Part of a small language model's weights.
Training: 784M tokens, 5983 steps.
Each number is 128 + 24 x the weight over its row's rms, rounded and kept within 0 to 255. Layers, rows and columns count from 0. Numbers have three digits each. The size before them is the row's rms in percent of the matrix's.

# q: layer 3 attention query, 768x768, rms 0.0503, rows 469-511, columns 576-639
# k: layer 3 attention key, 768x768, rms 0.0503, rows 469-511, columns 576-639
# v: layer 3 attention value, 768x768, rms 0.0532, rows 448-504, columns 576-639
# o: layer 3 attention output (transposed), 768x768, rms 0.0501, rows 448-504, columns 576-639
q469 143:122158110116141105127152149137129106064106092149145125108155165138115098118138131103155153144113133131121130090164102111110109194142165141126105140162133136101053132156101151089095119156139133
k469 150:151162118104131136132118150122120121092127095135129145140137138137117099132145121097158150151108125130156134119149099129115103178126163143135095143138146144112043118131119160107082111157145131
q470 147:146144118120129117155126110132148118110140098127149144146090171123119095135108135105142136125152151110121146095125108124105144108144132135136119137123125112138122143126111106144146162153131145
k470 150:127128112115124136147130113121135112121140111110137157131084158141097115149097164099146133117138150110137172091120093122107142099137126127156114133111124126154129158128104093145135151163142127
q471 138:147158151139116096125131108142143135123137107146136097154179148101147139089151087119130114143146117126119089122130163136143126165135122133099130132147124101111134097124145156123144154126086123
k471 141:151158132129110096130151097130140132132141094144149109170158165107146130097146083117132103140144121110115097113131150132114136153132114139107128146144120095125132115123145135127142164116105127
q472 149:103098115095143108103108133125127163114135078110111158124174128146118123119076147090126107159097162114141132123155142124142113139130094186117142146130134093104068143139144100084111178132181111
k472 153:099092122087121129100121132139124155113148084113103168114176143154131120118085148095137110148086159095146139133155157129144104134132104181108145135123133084114058142155135090104115165136175109
q473 141:099143133117172101155115129094127144137137107115176129166080063076063149121102130118124173133129120163130087131116082124099133124138104116158109133129131164111184107118165153090155099131132152
k473 144:097136139102176102143122117092134161131123104106161143171085063088053146121093121103126167143109128158149100141128095126118119123119087124140117138135142142116161110131175129083141117136144151
q474 145:099148123127115090143091119063110121132147099125109134127131192126120156128112151119140120116159103191107087106103149144141161088122117141137119174119086127127136146156111147129126145138094140
k474 146:101164118123118068142096117063116120127137108130120133132142190137127164121109153124144113117171103182096069106110134140138153089121132141135114155122079133134128135155120153126128130134103144
q475 143:164106144099144163126138134115137143156127102119094119119135090138128093118148155128115190165089159125160148083114181112125130157163111132148117162091166088087129159122118173134124183163127131
k475 144:183107138098131156131119137105144136142129103114100135140120095136121095113150158136121189172091156135145150092114191108135134140156095143159109171094152073108120162140102181146127176145112134
q476 137:153165109097112142139131130130147164104100114118139088157152139128158112138114123138112126117160162144131164167106132125120125127145137107140128151160131156112145150086129079132119160118142149
k476 136:140177113091126146136138137123149163117100117129132082141152148128152120147123125148117132128159156152132173156095137118117137119140146120143126143140124154098155160087131082117121159119147144
q477 143:113129099131107149176095131121106100128163083088141138090133107099137118132086097112111112128080144094110170121123149106147128111128085093106073130140117126152121112104118158099064156106114137
k477 144:107135090130110149166097133122110114141155090086138134089141104095139125135083112122111118123093138093112168129121140109138130116128091102114081131132115121156128108113109166107069160110119144
q478 132:115142130119159113101141155124154125140092071077115104173110124095137166110131128110116138142132107158121133107130121160066156172150091110166114148123105133150145107165094091115106092134133122
k478 142:121140132119148122097129158134157127149086066092115116179104132088138174106133128112107135133132098147116137106128130162068156162140088117158119175141109134158149112154092086130104094132142126
q479 129:126141160123094113094131102151150097120177148098129129115129142127115090105119106135103140121123141164141122125108114138129129137137121137156110095126145129096087113151129164149177109114125090
k479 138:116134173121084108082127114153155104116171151100123141130138152126124081098123103132104144104115131167145130117090107153117146144125109139151112079121142119098086100160112144149167115115118086
q480 142:145157125146090118152144127104120079149117151104138122118141112125127140126120138135179123105119152168124123140138114069127114116104173170118139105110086101144080102141129100136131085101122119
k480 142:143163126141090122158139133112118088156126153114153117121144118120142135136133129142179119106116142160126120124134114063118102111124170174112139103109071108160079111131130106135137082082115122
q481 141:131143134139114128150111119125166147146100145181149171119162149103162172126126143144155142134133126096108189168147151147161176141160117113128105136134168105091152119112129089189101140141171080
k481 144:130151132138119125148111121123169144146093147178138161134166138100169172131125149147161136139132117105096184164160140158166169145163110114131117130132173103111144117118143086174096139138160077
q482 142:126138115138126114137119170118140141113093148129117143197156164137140134076138146108140137146125112109148110109162139114135113174157138073151159084159117132119122133104099153091138121143097153
k482 142:124126108143124118139117171122149149118086142128106141201153152139128120084131142105136133136131116114140102105164149114146105175156136078146149084167106138119128130111085151102145110153090161
q483 134:137104135102120091117154094048177128159130131099156121102110104148144120166131073138124122121101111117142139106118148148147136106139188133110116107161131138205163107083198097096133089117141140
k483 142:138098138105117083126159090051179118168117134089162112097126095144152120169119074146136133118112112127149145103131148149145130103140193131113107105158131125214156096090186094091138091124150129
q484 135:162164129097116075124129127140140176127167141101151168117105113154148106094109135154100104116150110131118111132112101131136134087131146174135165142120107123130155133105107114117116088136147160
k484 137:163152135105099080131124130140145164120168147088154168126108115157145109083109136150091106120144104132120120125114098132135136090121143172137169141129107137124140133109103117115124096139145158
q485 137:125119166134138102131121128109149122170068129121147118132128132133157110129154097147187128115155081142141160120104127087127099126143148136147133152112156154138145143146107117099122121145117142
k485 140:117121166139136096140113126102151116176070121122136124135143134126149120109152096144183131116145072151141157116111137097132108129140138138146133147112167159133149125155105109099127121139112153
q486 142:105117151144134165135119110129137145109146118164143178164146136127114141105165123156137108118121133143142114131102107133135142098135139138115085097150125128128120160128153152132116130107128138
k486 147:113115140138140155137117108121134138112136114156146180165149125130106141110158116153141117125120137137143116135099106127140145096133145131118087097157124128122124164126159148136116129110129139
q487 141:104162100122094126177138131148125111208132155107125090149146123160175140122131127120121151137175142125128157147132134152124089125123145072116086140126125110129094106148126114134159128155124101
k487 145:109153103119108129165133133143123109219134144117123096145154122147174137111132117117123151122169127124121170146129134163128098121114154075110087147129133109120094093156120116124159120151130108
q488 139:171092110095108185113123095139122134123121130130080106105167147101144109182140137104096129138063132132122145139122114123137101156106117113111133122140119182161134063108121128109052129103136132
k488 137:164086097106108178124132094149131123116121129135090100094163131097138109179137133099099126141060126135124157128138116136144097155102118111121129118134123178171139056119124133101055136096138117
q489 142:110118102124136158145124120138126168129122150110108106117163137127091109143114150167164140068103143178116118123129165157157157151143151132127139122128139143120160110164125117127126131155158079
k489 144:107109100124140167137109120136124174123121141114114109113172122129100106153113143165157136076103142179123112127114156161175159152139160128136127115137141147104159100165128107126117139145156078
q490 139:155147144126126101084135123059131141120118150126144144146113138139109140144123101144145125119143152119133154113138134093134141120120090116134169131097125123077127121120129141168129133150161110
k490 143:153148141117122114087133111063123144114123159118143139126114132143106150138127112141147132129147145112138149130145131098122124131124116115123163124104121122087136125107137154151123124146159097
q491 142:127115105092118105130134117143146143115152182131118140136146124104099109102125133111098132124128095139185182146094118129150098154132109118070120098112105112157151154116069119111101174119106146
k491 141:126124106090129119128119124152151133122157190130117138127142125113102105106127123122091139133130104138168177138100113131160095164139124118068116086108108112148150161110068131106090177113105148
q492 133:086143103160162187165148125121137108112115157102145140148118138122106093108122104122142168119098157104164142144112181095137134133142121163135126135106096127110113101172125123135166108110096155
k492 142:089123119156146182168140124111137114121119160106150141135123134121105105119129112124118169108101138096176152142116180089141135117129124167143129146118096124121106094174117136140179097117108162
q493 137:163107092143168105102147129107149162135154161156127136188120119126121147059153110125130115170150130133104096128140107159107108170175163155129147127124164122133138138131154145116133109170127135
k493 141:168108087140170101108147136121132160135150164152127134176127131125121138080145115128136124173160131135118098116128111157127109170175155152128144125134163123127148143124154145106131114172126136
q494 149:123130113116087115118134157108123112177161110145154169072147129149126166100132142125144089167168122108145146120142146123112133091129153118100101123125157102124166200117129151119070093106103107
k494 153:133119116119080117118125152107125112169163105140161165078149131143129165116138141131124089164165119106142150121135150126110142088126135117102113129124141101112162187116126162124067087112109108
q495 140:127109104111121154078163154177107125162116139129124154138125168118137135104113106102168108098123121128096136160137094127107123145132158123153138101155105135103150160141168155143138132157127121
k495 147:122100106118113138068176155173110125169111141122123157135114168104128123103103100099162108090128120118099123165134085133108125136125160129149140102160099125107143153131166162143131115152131121
q496 138:162111148140092109120142110152164114127113139126141135105141092127115130108109132151108146169170109156120160128136120119158113096118137133149082125170141058131125130151136137127124080167100111
k496 141:160114158129106118135151117156163116129119137134149131102147102125119140118111126158112150173163101147133162123137123107158106087110131135136088123166131051124124126133126147127114091169099116
q497 138:094165166116110110103157110115133111130129141171143118137143124131127137144138093158130178084107142190126123130164134114094121106119121096118128134112139181116128134174093122138082137163171157
k497 142:101155166113113105092156108107133118126139128164141126141136119133128138134147100157129173079097125189129118123153134124092126098116112107112139142119134178129125122171096120148097127170170169
q498 142:129096096122118081123105138126142139109134145121161127155099126162122156191136121092128150151151149118082148103171180083116127116150164138148120196131108097150103112170108101175139099111119131
k498 143:134102091114122085129100142128150141103131146111164130154109122160119150195147125103128151157156157118103149100170159088121128123145173142142120199122097092159118114160094104168141108118113128
q499 134:110133098126108145100144132136107154137162146090119124145134131123140114117122150134134150101148110105118140109166113139106117151158134127145115105149132125116134134108132115123134143112144166
k499 134:107145090125100142106138127128105167151170149104104122152137133146144104113124146126135140108156119086108134125167116134106113152164128135146116100150128131134133135106132121126126155108156160
q500 136:127122113128118093069115139083214154098088143145163107149108103101161124147127149125123148137112136137088112153154166148153136120161134104117102148112125107139120124118121113157116070163144115
k500 142:132123120130111081062117140088213152091078138143155109156100100095153115149124136131128154131103138139096111149145152158153143119161130106128099147117122095147125124127124096163115077164142105
q501 136:162117110160133144154084148153085133146136114113125133079147121123111134123111090165093139173122119146167130085103072155133161116102166125171149110099131111150118136116125130139134121101061146
k501 143:164121096161132137150078153158084127133131112122124136086134124139106127125114089163095135166126119150146126077108070154134153125115164122177161117102134108159121135110126134139134120107062145
q502 147:109089133117111117115121149162142121104118103080142104111111112129138097068112118156144117119153162176123110117137171136136172130110104184149122137131124196131105143157166136133179101187136156
k502 148:110099134126100127122119150169139107105115092075131107125110122121141110063104116140124127124151161169144119117125159140133178132114106177149111133134114193139102143154165134121179101198124166
q503 142:128139086155124142111110115127108152100129124147138088050092169106128090135137143124150130193094155170127095109137103160129143174100124100123124141156107123125099089154124135148149161150140131
k503 145:133128093132124126118106116122104154104124122137127085049094168113137088139137139125140126200101153164124094120143105163131148188104125090124121143157118123123111079144140140139160154152156131
q504 145:138104121117150101151140141112125129129158141129092152118186124128143095132125129146126152155135145101140136146099100115145116140162120109085134137137137125151148130153158117082141100112107140
k504 150:136114120116137102147154142091122132138143138139085154126192127141139096132137130143127165157126156098150116156108107115152117140170123116085133135140130136147140135145171127094131083110118131
q505 140:108124159140184143123126123129143127140129126142126147132154116122114112095133076165095169169134105150121106132152147119132132144118124137110101139111096121141163102189134140157108134155149143
k505 140:107122153151173136126130115133143127154137117149113143124142106121123118092144073152097166171135116134110121141152141119140142148109129133114092147124102117134166090187129126148097133155154148
q506 138:114137122113145142136158145146140162140121127121063127073095118131117116131072084118142121135118157114104145146110101137133137146156143123154118110095129167144098164144145105124078136166106161
k506 141:108152125120149136144161139135139169140114139130064137076102121131125097115074086117152122128123157107091141149121104138147128159173147126163118114102136153151099168141142098121088129156112149
q507 136:085115130129118161103077093126115089123159146062099150144135111104140116134133166148114127128116138101107121147136100130117140120137159114163139095128107115148138150128084163099183091157119106
k507 140:089120137137107159105082078122123090113151151058098149150135121102137125137133174147117127132102144111106112144150108130121144139130146115175141092141115123151140151131091162102187102165121099
q508 140:127134138111109176122133098118136151120122128114085136121142104159124142161100130124079149134087096121149109130152106118148136137120129135116116126117092138136141148127112153139134117160123150
k508 140:118136133111106171121138094118132153117127133118079122128146118160135141165102140128085140137097100116155114123150100136155136136123147145110126143111098133130128145115114148145140109150139137
q509 130:166158087126091108165148101101099134101169126133153099144143142145144134113132133151142122111107081095077143120118119113136139143149123136126112146139147131132139116182102141132116109107140125
k509 137:159138098140096105156147087096109131104154133128136098161129160153136136111133125151134115102108092105078128126112130125147155159143121153119119141144145144115148108187102134127109117122134124
q510 141:154125102102150157148115118104132139124082142132157114122143110090141120115074108156121125121152136117121116126118141099156160102120134097139108135143125102116133090135120159097080118141097146
k510 147:147129108098153166138110115123132135126089133114147107110140115087140109108079120153114115106144134113134123125115139110153159109120147100136114131140133110108138101127118155089071122140079159
q511 141:154135098125086122117165080105102131136147133154117121152181148098161102136124108151120174128091081134152164134150111161146090123157162096140174107095120113125098136130132139158182159123136144
k511 142:154139100131090116122170080111107127140148122144121115148180136094164107133121113148135172125074074123167162123148125156130085121150153107142179103091116122135085134137133131162182164137125158
v448 095:137124145164156086127101154118156113067114101104106112127135097139122157126126107116128098143116121135128107111094123137149129116129139113089124108156162120085117103090124133133171146071159112
o448 099:162107125143178170116116117161114183175110174116130090143149165130117150103138146117102109128108147102149148150104145137162161121104092094106084124125142121133108117133152112120113098114114091
v449 114:127128147169146117168137111104087156115139125130120118154082127106137150116099107148123114142070135146114128122176093087154150162118121126128142134130128111151116137105131133108098125167114145
o449 096:128128119113150164134136129119150092126139177161123113137178124138141125115121178135158110129163111125101147132092149124111079143154127111133124067142126133113196096177118157142133141092116140
v450 112:130151138143141114100103120121120082105132136130150151111130134098100136112188164143075104155153120162145133101127125135133116167110092168109118173183161125093122170165146118100137109109150144
o450 102:159126102110098107097132116150119153129127099099125169122111128130129091156160103107105125113096156098125152170157123175152147098124124155164136128095096154133133103095144122133091120133131147
v451 114:122144114133173119162143105139147118138143150151103091111108106149109106115132135097132148148155157133127087093087098153147082188153140129097115123148144118088133138159143116099162149102160130
o451 116:114140145138124145082116111145153105124119080115115143123126128150149112136118122091115146153094179155141123103107103137106123171116114116133114092137102158129160150170097182146111128152140123
v452 098:140132101137123150134136101137118155168114106127160132126116118124118110149136116127109097115121127129135179133102126127158144102154165165146120164164106124104110126116106101084162126113115181
o452 110:125131155116131110150154157084134118110146098125134123166079115144123155118122094128133185115097127143146120105127120138095126132121134098163128156155108141151145123132117123167122096119137125
v453 102:159107104144146088105132119150134122110139126133124126116128114095133134127119098118191106177141171098136140112111126163108160139093135136161158157113136124144183141144117136135166114143156138
o453 097:119149116132123116129130160135118123105164156141118127101146158139065120123120137124109165125171147129134084121185104113173103124163115147152135141152125132092062109093183137125090124130100107
v454 115:104108104131133082129159131141081137159107139113140116118116133174098127148084088129122120119138128163128157137155113140150128112123117113064163125123135150108117166120113143116128118135098161
o454 094:140175137123169117118118082102152067142131106168089146069131113115148156104106134144132102124123149153124087121099136132110080168157087111116116126093105143107123106134095156124174128095096133
v455 110:085086153175115135137170108093120123071135138139110070121095127146083113118149114157144110125133154100162128143119113131131096135118140127068126098157160127161148130142137116101147134131165126
o455 111:117124120089143144135147129120174129136111138079104141112133138133120109101104161093115143156125145130114099104120097126142150153074132135121177124155099144095135120110121121131080158139102117
v456 107:118161093155136119111121165132174142158139159142120120159089131083098138114103144152139136112166101112130141131120140084179150154099105191104203091118161153152131123112143156127132109100103140
o456 101:129112133130125143091102144154080122158170121090116131118183122136153161119179119155069109128170145106131136118126136106098119118185145057119090132150136073105133127144143143111159121126164144
v457 112:139151120149102140165130156157091139123128095135119104076112113099115091117116091123135168090116183110148150099142121106088139129145110087151173127146100120141160114186160111128139135111113119
o457 106:139150161112145091136122114161177131148137156111108121150159134138105115182116126144109116176115136150093074150134079142145116162135124116115118127115166117131138177119137107087115130122097140
v458 116:135132135118190122144152114107183129156153116164069124137136146122109113137142120149091150131124158133102121145106158151089096153133131160152138162137179103126111179124144171088107144145176103
o458 103:099139136132141144108083117129138076124133129115138147122191143116109169093130152113177088148123114161131131126143123121115171122146115120110124098120135150124163056173110108129078129148134146
v459 117:102126122108104119140123159114140159148121093165142128130144187121093098147176063150121105127131104169151161171128162157134096144148142118117119119121142099127133082118136164113152156127105152
o459 090:147129115109103075157101121144113139096113161107138123102068135154109125162088142110121154149125144118131133115149112136124151107113094124142143169120110131126072153080118126139138169153132114
v460 101:128156147132092124115126156149117116132122138074113154161095132130115164107171142126140139174129139137174098123126133128127136117131154143144095103137150119154079120109126186134153121113133127
o460 111:136105122149157154137111094125097095115098146159121096132171106113142134128132146100168125098148110157135099152157093107111110135154135153167137140102108100148156119144083145149115110122129107
v461 096:128135131123099162154149107134127130135128125132155120128127133118172175176113118145128124133130141131126149119127094141131129119160126153147122148146120115117118126134148151128097106156136138
o461 098:122140154084113116154121125098165120125111110153134147156079121131125101087152157128140147140132094116126111127116121110110138135120156064128100126116127140101157120143121113130101129131151111
v462 116:154097150136153143108106127120121082100145106144125113137136131120137113119115153118139160098171162132126117132105111125131156126135118110139144114121142121156113108161154178130121098139110149
o462 095:132134150126127138103119102088146147143117120123155147147082146119099142143124135109118118127149134127172094150183085145111133109126137117121140147102112112142105139059122150110107150117098106
v463 097:099134159136110134145143165101112136170161166122099119124154125142093111107130156122129102133102151141084095082137132118173119177116151124150134105139117155103178124144112090168081129125162113
o463 097:107171105133131146103128103125191133100090112123096158136133112151134122131135139100140142132143108142099118153126131156128129119077123116090134159092117109162094137109131133102110134094089159
v464 101:114131125182129145094107135099134129150102048118157079144168147129112108160143128112085156086149122158108174102153174141122129076167149133146135166100090158134117143129090128130103132135094173
o464 097:111167155106125135172110131128122105120174131155124135119101116091158166123118124153143099119172119146153136126099136120097142104114132102088089106171120095120168121151135147099132112094178128
v465 118:128147117149143117130149160092100121103152112137149086164120134122151091135122136129149141139168097147118119094129109153145135116125126156141143131096132075174122116171174102167152129129127129
o465 092:124138142122169158131123167131140086110152114124114137123152111134135133116107124160154117114121125107118142132075113124115110158122113118112160125132134157143140097154087145157159130133154113
v466 097:144107110092091100138132120097103108101157140156164166102122103115184111161155152121101153108143122117077130096113140126120138125126120151120131094115134137110127171124113147156109087104102117
o466 097:071125121170108169124154138157143131177102146091080134142133176100104118135131116121182114112111133157158150141083106136128143169142137129153123135115139154123128147133126099173138137119145137
v467 104:120124122113106144152124161108148128134163126128144126128126108136154104119141147099123149130113133110139109140176125122141151114133098143161126156101136105098136177123141132127143087117119122
o467 099:112097114129124146101133114114153195163121099177135102144099143147104116149110101117138089146113148121095137141123148121115149132113105171125147116154109134140125124161154070084090139098140140
v468 103:081145106094092096137132184116113115081150148109148106084138124127127138146125111092129146147146115084102139162180142123114105121100098153120129084147123129172182116090116118114118147138096178
o468 093:153141138138139127061136143109095081121109127138122149105134128059150171116094145166131099113143157120145157116127118119122135121145100096181109111098107121131125106145140124133161107128138115
v469 106:127131134124098108114134100130075137183076154120066124133095114126109132171099073114128137154133182110135177085152148111185136092163117115099131124104122133125138137108128119113139111102151148
o469 111:160175090151141106102120097124111122127156154160089142158113132109167138128177204155103121132098109132127140133142079135146075167130048098137146178112118149154113094091125133115150144113150110
v470 106:176150132107123136096125115114114122112111127118095147135146126170115143161113136146126105140126143123154133096141120101125115157121092117119111100123105152102091162152142113130085137145131173
o470 105:143132112118103108114115195120155058118161083173140157103157126101169159151072154154147143123145113129112155123142111163100097136125088121133103125125111159174158125181119121138158116075163132
v471 121:155139110167147133123107111047131152168132130116091107140125131105091202138086104085134130149139179133125131136135097121143095185166142123131156164120131120160120118121126138111150153157121120
o471 108:113159119127147144117132147125094086139163147108098135123132136148131111115156160152128101121176147093139156129100107122123103118180115138135099129146143076123155096191141177131169066096152141
v472 123:154168122116109136105113182122124113134165158091116136124141112101110148136118114115149096124176124139129140159113171133134108129157140130094152152108141109134107123141129163151128102143119175
o472 097:138112101123094110142132116137130137130128124117141163151126135155111107164127109107117143131093130099118141125174129090127150102125114149131111114124137122178099171105137079108110133144129136
v473 102:162085145118127098157135141136079131131095115175137119105158111133116136135057101132111131120121098116082146178076177149161125142129160106123131098132154142170121141090161124110123136105168103
o473 104:111155123104124110086092131086112090120184176129111122125122149087156142141120114111141107130164129123127097134163110112126146135109082120147137138117095149134101159137116132107150155132082150
v474 099:149122117141120169146128112079175144139105160150125158138113173161126133148116065114136109157138122162119092109159133109120145134124100165130111148113135122152078085142135164164106135112123125
o474 094:145138114127124095101097115133139152128130127116122164147100139112132093127132128111148126110132122094152150119148093158160150074106097139117154122109138127189138129140152120106151122148126142
v475 116:123134100130129139123133148126125110112102138125080158141115113130120122104101092160137120130131106154121125152122125094123112103123153099093124120128138153167097137128135135112144116157142104
o475 084:141141094140119095146127145139109175139141145133093115123123140149104099137148111112104128144108122114123133123133116105122139129126090150153122138119126113110115138070154109093103152125102108
v476 095:164120093124145142170079087146172160096113083117089127104144084153152135140131098090120156130081165137141119128134106126157071136166163170168127120152107111154115159113097150102136116148145139
o476 097:092145125128166121099158128132100106086136134156194156096129164154104135121140167143141076117133153143103111119122152100126180120136098141104124118113139086128116118174157084102124141078107123
v477 117:124115150173107148178104118088093160121136154138093110149125102120148150155097101109146082124134152099125187118172095099133115104150108135199121158134139125090148119121158148119071152155158119
o477 102:150153109128152091158152132152158137115120168149135152101094088150110098132060112121122149166153140132087115097137124127198081175135123103134189130108114136159077179110116117136151169149098095
v478 098:131177145109149139152108128110100165135100126154110086112188161166100093112082131125136121102091142148134124077109098126094144161138147067131086118133097177131107146117146124117168115128108155
o478 104:117120135111149114100137110091148075109115109109133137125087123110129129140146115124136151153102172089167131158140120093129123101080117180086101098161105113116167133126096124138135150098150134
v479 118:138148143118128125125163147129128120158148184120144128090122107146164148132160173114142133089112156110152172150164078122147166151137110123138172078144088104134098142105134137137170137116113126
o479 096:121130115111105099123128089113122156130110151127154114131093151118097113108113130104150130148123178120114096127122106133114132106121098127150175168144110174177076130086134096083117125121153103
v480 100:107105133070109137133126117131114124121087147146161158100103134121132112110123144151123172136083126136134120086157187112136167101104140148169137121105110163111144090134142138158137136108180122
o480 093:155144118161137144124110177139108063144115117141114096135153100119150122143154133154114119136143122130112165092116121172138094130126095120104103154141130133139120097148119157124131138174116130
v481 122:122166127101105131104118187109116145120101128097162096121130166055137150122163127131090144138135134107117097119121104099114143140103106155149109100131124122094114136151135116117107100127138151
o481 107:110121112170084121136143147147072153142149133117157114143085109125135086143138109111094117116131152117116139132158114119144162094119104137132130165142135135164095175111130107161146157153137115
v482 116:102161102155063135152129143157095163151150137124110154159118144155118141105152125091115143128172134137163106144108105173179121128117153158135153093145143146102120096089160175148091140131111109
o482 091:116135140107169144129111141106134087127136131132111126094165109119156154110115156145148114118138114158129112130089137141120095149163157110123141123131120141138174107145096161154127095114132154
v483 101:100068137104114150126145091143136087153124122095093132137124129118128187128111098142188089141130133169122130144094138120151104163158136125127150109110145133143164168105145129121123174151160088
o483 103:137102098088143114140072096122112097131164140143098147137121142129122078092171169117077130139140122112164115100145151149132161127110134124125052151154110184146139108096119116084172105105111163
v484 120:132143134149135147147191147156131120082170139132100132109127112135142097086102144138135153190140096138114182196052152136146106133128128105099107145094112157150155092103133126112109125133128130
o484 100:150125136127134052190147095141149146100125158160106117112139115090102110122090161099123141144160138118144109134158118164155141110093149123155137142115137141103102173065137101152096140126101100
v485 112:120134127144104131116159100153135161179135150133144152130112121098115201137147115128158115130157158099116164104162168130109098126124136149139088088151125101136124144142199171137092143112133113
o485 107:104130119069117089094137135105147140164140142132131176109124129143109095104137153106095117090106071127118093132150107130174120091135122105141145155114138165145137113113145094127132167129090131
v486 101:144107120162105107074081125110132131102089133125136102143143159139145135092127120142113155122105139128140117123183136165134109104082111174117116123124127144146115137130123148098136102117102097
o486 101:145115141092144123169144153193103087118095128110154155147105092161168127168115132157116142137140150112138168124077126094161121136086078110124150128147125131145171121169112123105164117153108154
v487 120:144110097128178130119108121110099093156123122168080124141106141137102137120144112143149091099160121114054143139113154085138112128123140133108131149120143148170118128135120138122155174149153112
o487 100:107142133109162144117109149096120116117116111131110116127155134145098136104147167181129130158199154129125148127123122115128122138123154131131081088138101100087161096125151134131125115127125135
v488 120:131125112105078103146158145116139148159099141138157133117142114114148117116131126125128136128139132081097124159143155093093132092093121135128162121154083108138139166113137093103143131147143121
o488 106:103132142132158153142099151092089066096134111187115132107141109134149137118132114157125137103164133157147095100106165121116088156134165110148097111150111134091119121177125146141133118096148134
v489 103:111153146119176131116123129117069143111167164125090123141124123125129096106110149113112128130112165156078116173131131132126100085138100114144167115142125126097140157155134116111143119117121156
o489 105:149113129127124133140120114136106088116098100118117133063155154180155156153156128124126131138155112082103135106158153119098095173135135074114110132144105127096197116118148155123148139160159137
v490 106:147147145126084096139143132135133159119063139096112124142110100143130142111106146142139106119107148121192126080133150182124186115062130151156134158151120134139142145142131112102147102147129132
o490 099:123116127117128146120135104130112074122131124122131131126157121103158139099155120188074175092132079097120177103125147124115135132156102104113099104132156135093112104181110166140128126104150156
v491 112:132116136136130119133104145095124154117129191153147115152098140114100157135139116098126120130156140142107166117125177089162108140111101124126155151141112155093097151144178135122145137114152122
o491 097:115111169131117143121127122116119074127146126106119124119162085123120129094136101148103125109106161128152128122134148111123127159147134150136072099145155142090153110161115132109144082097139190
v492 122:140141117156166122136130137109128119119118126107155145139102134088143109125119128149147127110066152132157064088128129147112081134145123143145139154143129090149141159123131111155179116132133133
o492 119:121101140118172132128145115157151083082126112168139160176131129173148125139096142098155146116114139118118145123090156157137101162139121112143126113114133100140144137177106181094115116159105136
v493 103:120150101134126160096088097127115128120120167137153122161143142102145102106115155138130200172069095153123139118149126135162148096096084159128120104079122141131074112108118132126162121133073122
o493 093:154133151119106151186116093148141140113116126154136107155110129137133119148115142178106138122141131145117141145146161111104138140122144128149154144160102105136129159128137100150126127113103095
v494 120:125158108079152104095133096130100128096149124148117153156127154162087126106132130153128118102080130081159126065119116073132162146099141147159112105107132144111116175135155137158150181127122106
o494 092:137129086114088083156128137157131160132156142127129124108099144130144089138163117115093106133113135120088096112159138126121162120063096114079139160115124147169085102102155108116076109140122131
v495 103:119143155119122110147141159105147168096138127175139117105109125096117112157115135094123139175173151124146153117115102120138159108159119134182142140137094109102136139124152145132129130149141092
o495 099:132117115138182161152101103155117126150159126096133114160126139145152168128144101160146106090061097114138152141106155108088131140185135139131090103131136141107101131126133143149131115095121145
v496 107:108102149129141106133105132108104092101151139088102120126128086140149114123090123095111090094146149131113112153132152123139141126115133117097121147158145167110123143126102160088151145090148117
o496 102:116143127114133145119146104130137137138112149143114087130103131135087109153106166102107145132103117137104088157149081120140143138086127165095127105124116142129111134090149095116102122150082137
v497 105:155109157120173117112162122168123158104088132133127137094151124124122108130123100122097106117148127113124117159162121138143110077085135160106146142149127099140144111141115119158166158126155131
o497 103:119094112143141098173136137127189112132155127117118142169084149141082114153104172105167109114099120139127127145103129107120136109111103186132135162098114134148082132113135148136095125133055092
v498 106:125140145127076106140152120066142127138125103151106113129135124134144162132116146114118162158161100079129154145132112150144102133101153138124127107131167150135136116120127144206119114056083185
o498 098:094160146167153122124112128117126091104160154146131165130121111123142102145132099139126119120139153160133117127115144149142152153187131093138136166128131089156108112155132186102169119108177143
v499 116:163118115128133115109094122131103191110141164114131165136135130161143119095123080146151114160114161091143157122103153125118114131148146124108138134127145101136140123151168146125093133095102158
o499 094:164149146093163133096127110079144072131143138139149137102160120112132152122106119149140128107150096142144127153141102121100083141147135103143117144090146162119188113166140171168175128117110145
v500 112:138160106142145098134099141159138119129111106089086140127101105128158140137121133162152097091151101101110147151090143138122135113144158121136142151107131107112157122066166145066127146135101157
o500 095:137125152123158145100115170075062074110124125137135158109133138136128153097112130132136108123125127096132126144149109103119114143106144106165109146149149116145105123174123182123141113145150128
v501 103:168123138146152148139085126104149129124137134155096102142142125117085141174133108147125126139129144124069112166141125099130129121112134142117177117163135146148086131114117156138110127094133120
o501 097:113125126130152109108119131131089137153099123103144110147153140133145103128140140091140147129125124110097144149068120102142113148113123158124157182112149135121107153129117122107147127105137100
v502 107:132123140119145191092112158086143114110107150133106118074137094174147106137110118170119123122140120118153118135107139108125141134096106116134107123072117130118155134110131142104171109116138148
o502 091:122144156112127140126151207141129112121140088143134169111167158072125170147142084127164122088159135124147167092138150179146136122122119143112136147156127142114115128173108177178122080115142138
v503 103:127145142149171156141145138108134158121114137175120134111106091151121116134086119117143105132150105084115142097146107153156117105128142083060171094109149085123154087102108091156087156107136143
o503 105:123168087134156090106104144125134098108119133139082132131136120099107165118131135154135128157142198178124130121097123147134129127150124125153161088099136113133141084134130164128161130135125130
v504 114:115108138140162168148086183158149093092122156133177125087130126125118135152139140090148125143150174121129153169128140083117137134144176116158151148130127135083081125123139169127111115128109125
o504 090:159110143117169169126179149096117104106148115129101148115166107100137142121114130104121113100128133165125121136103124115092125153138123119111138110094116161104111115187061149135126119117099109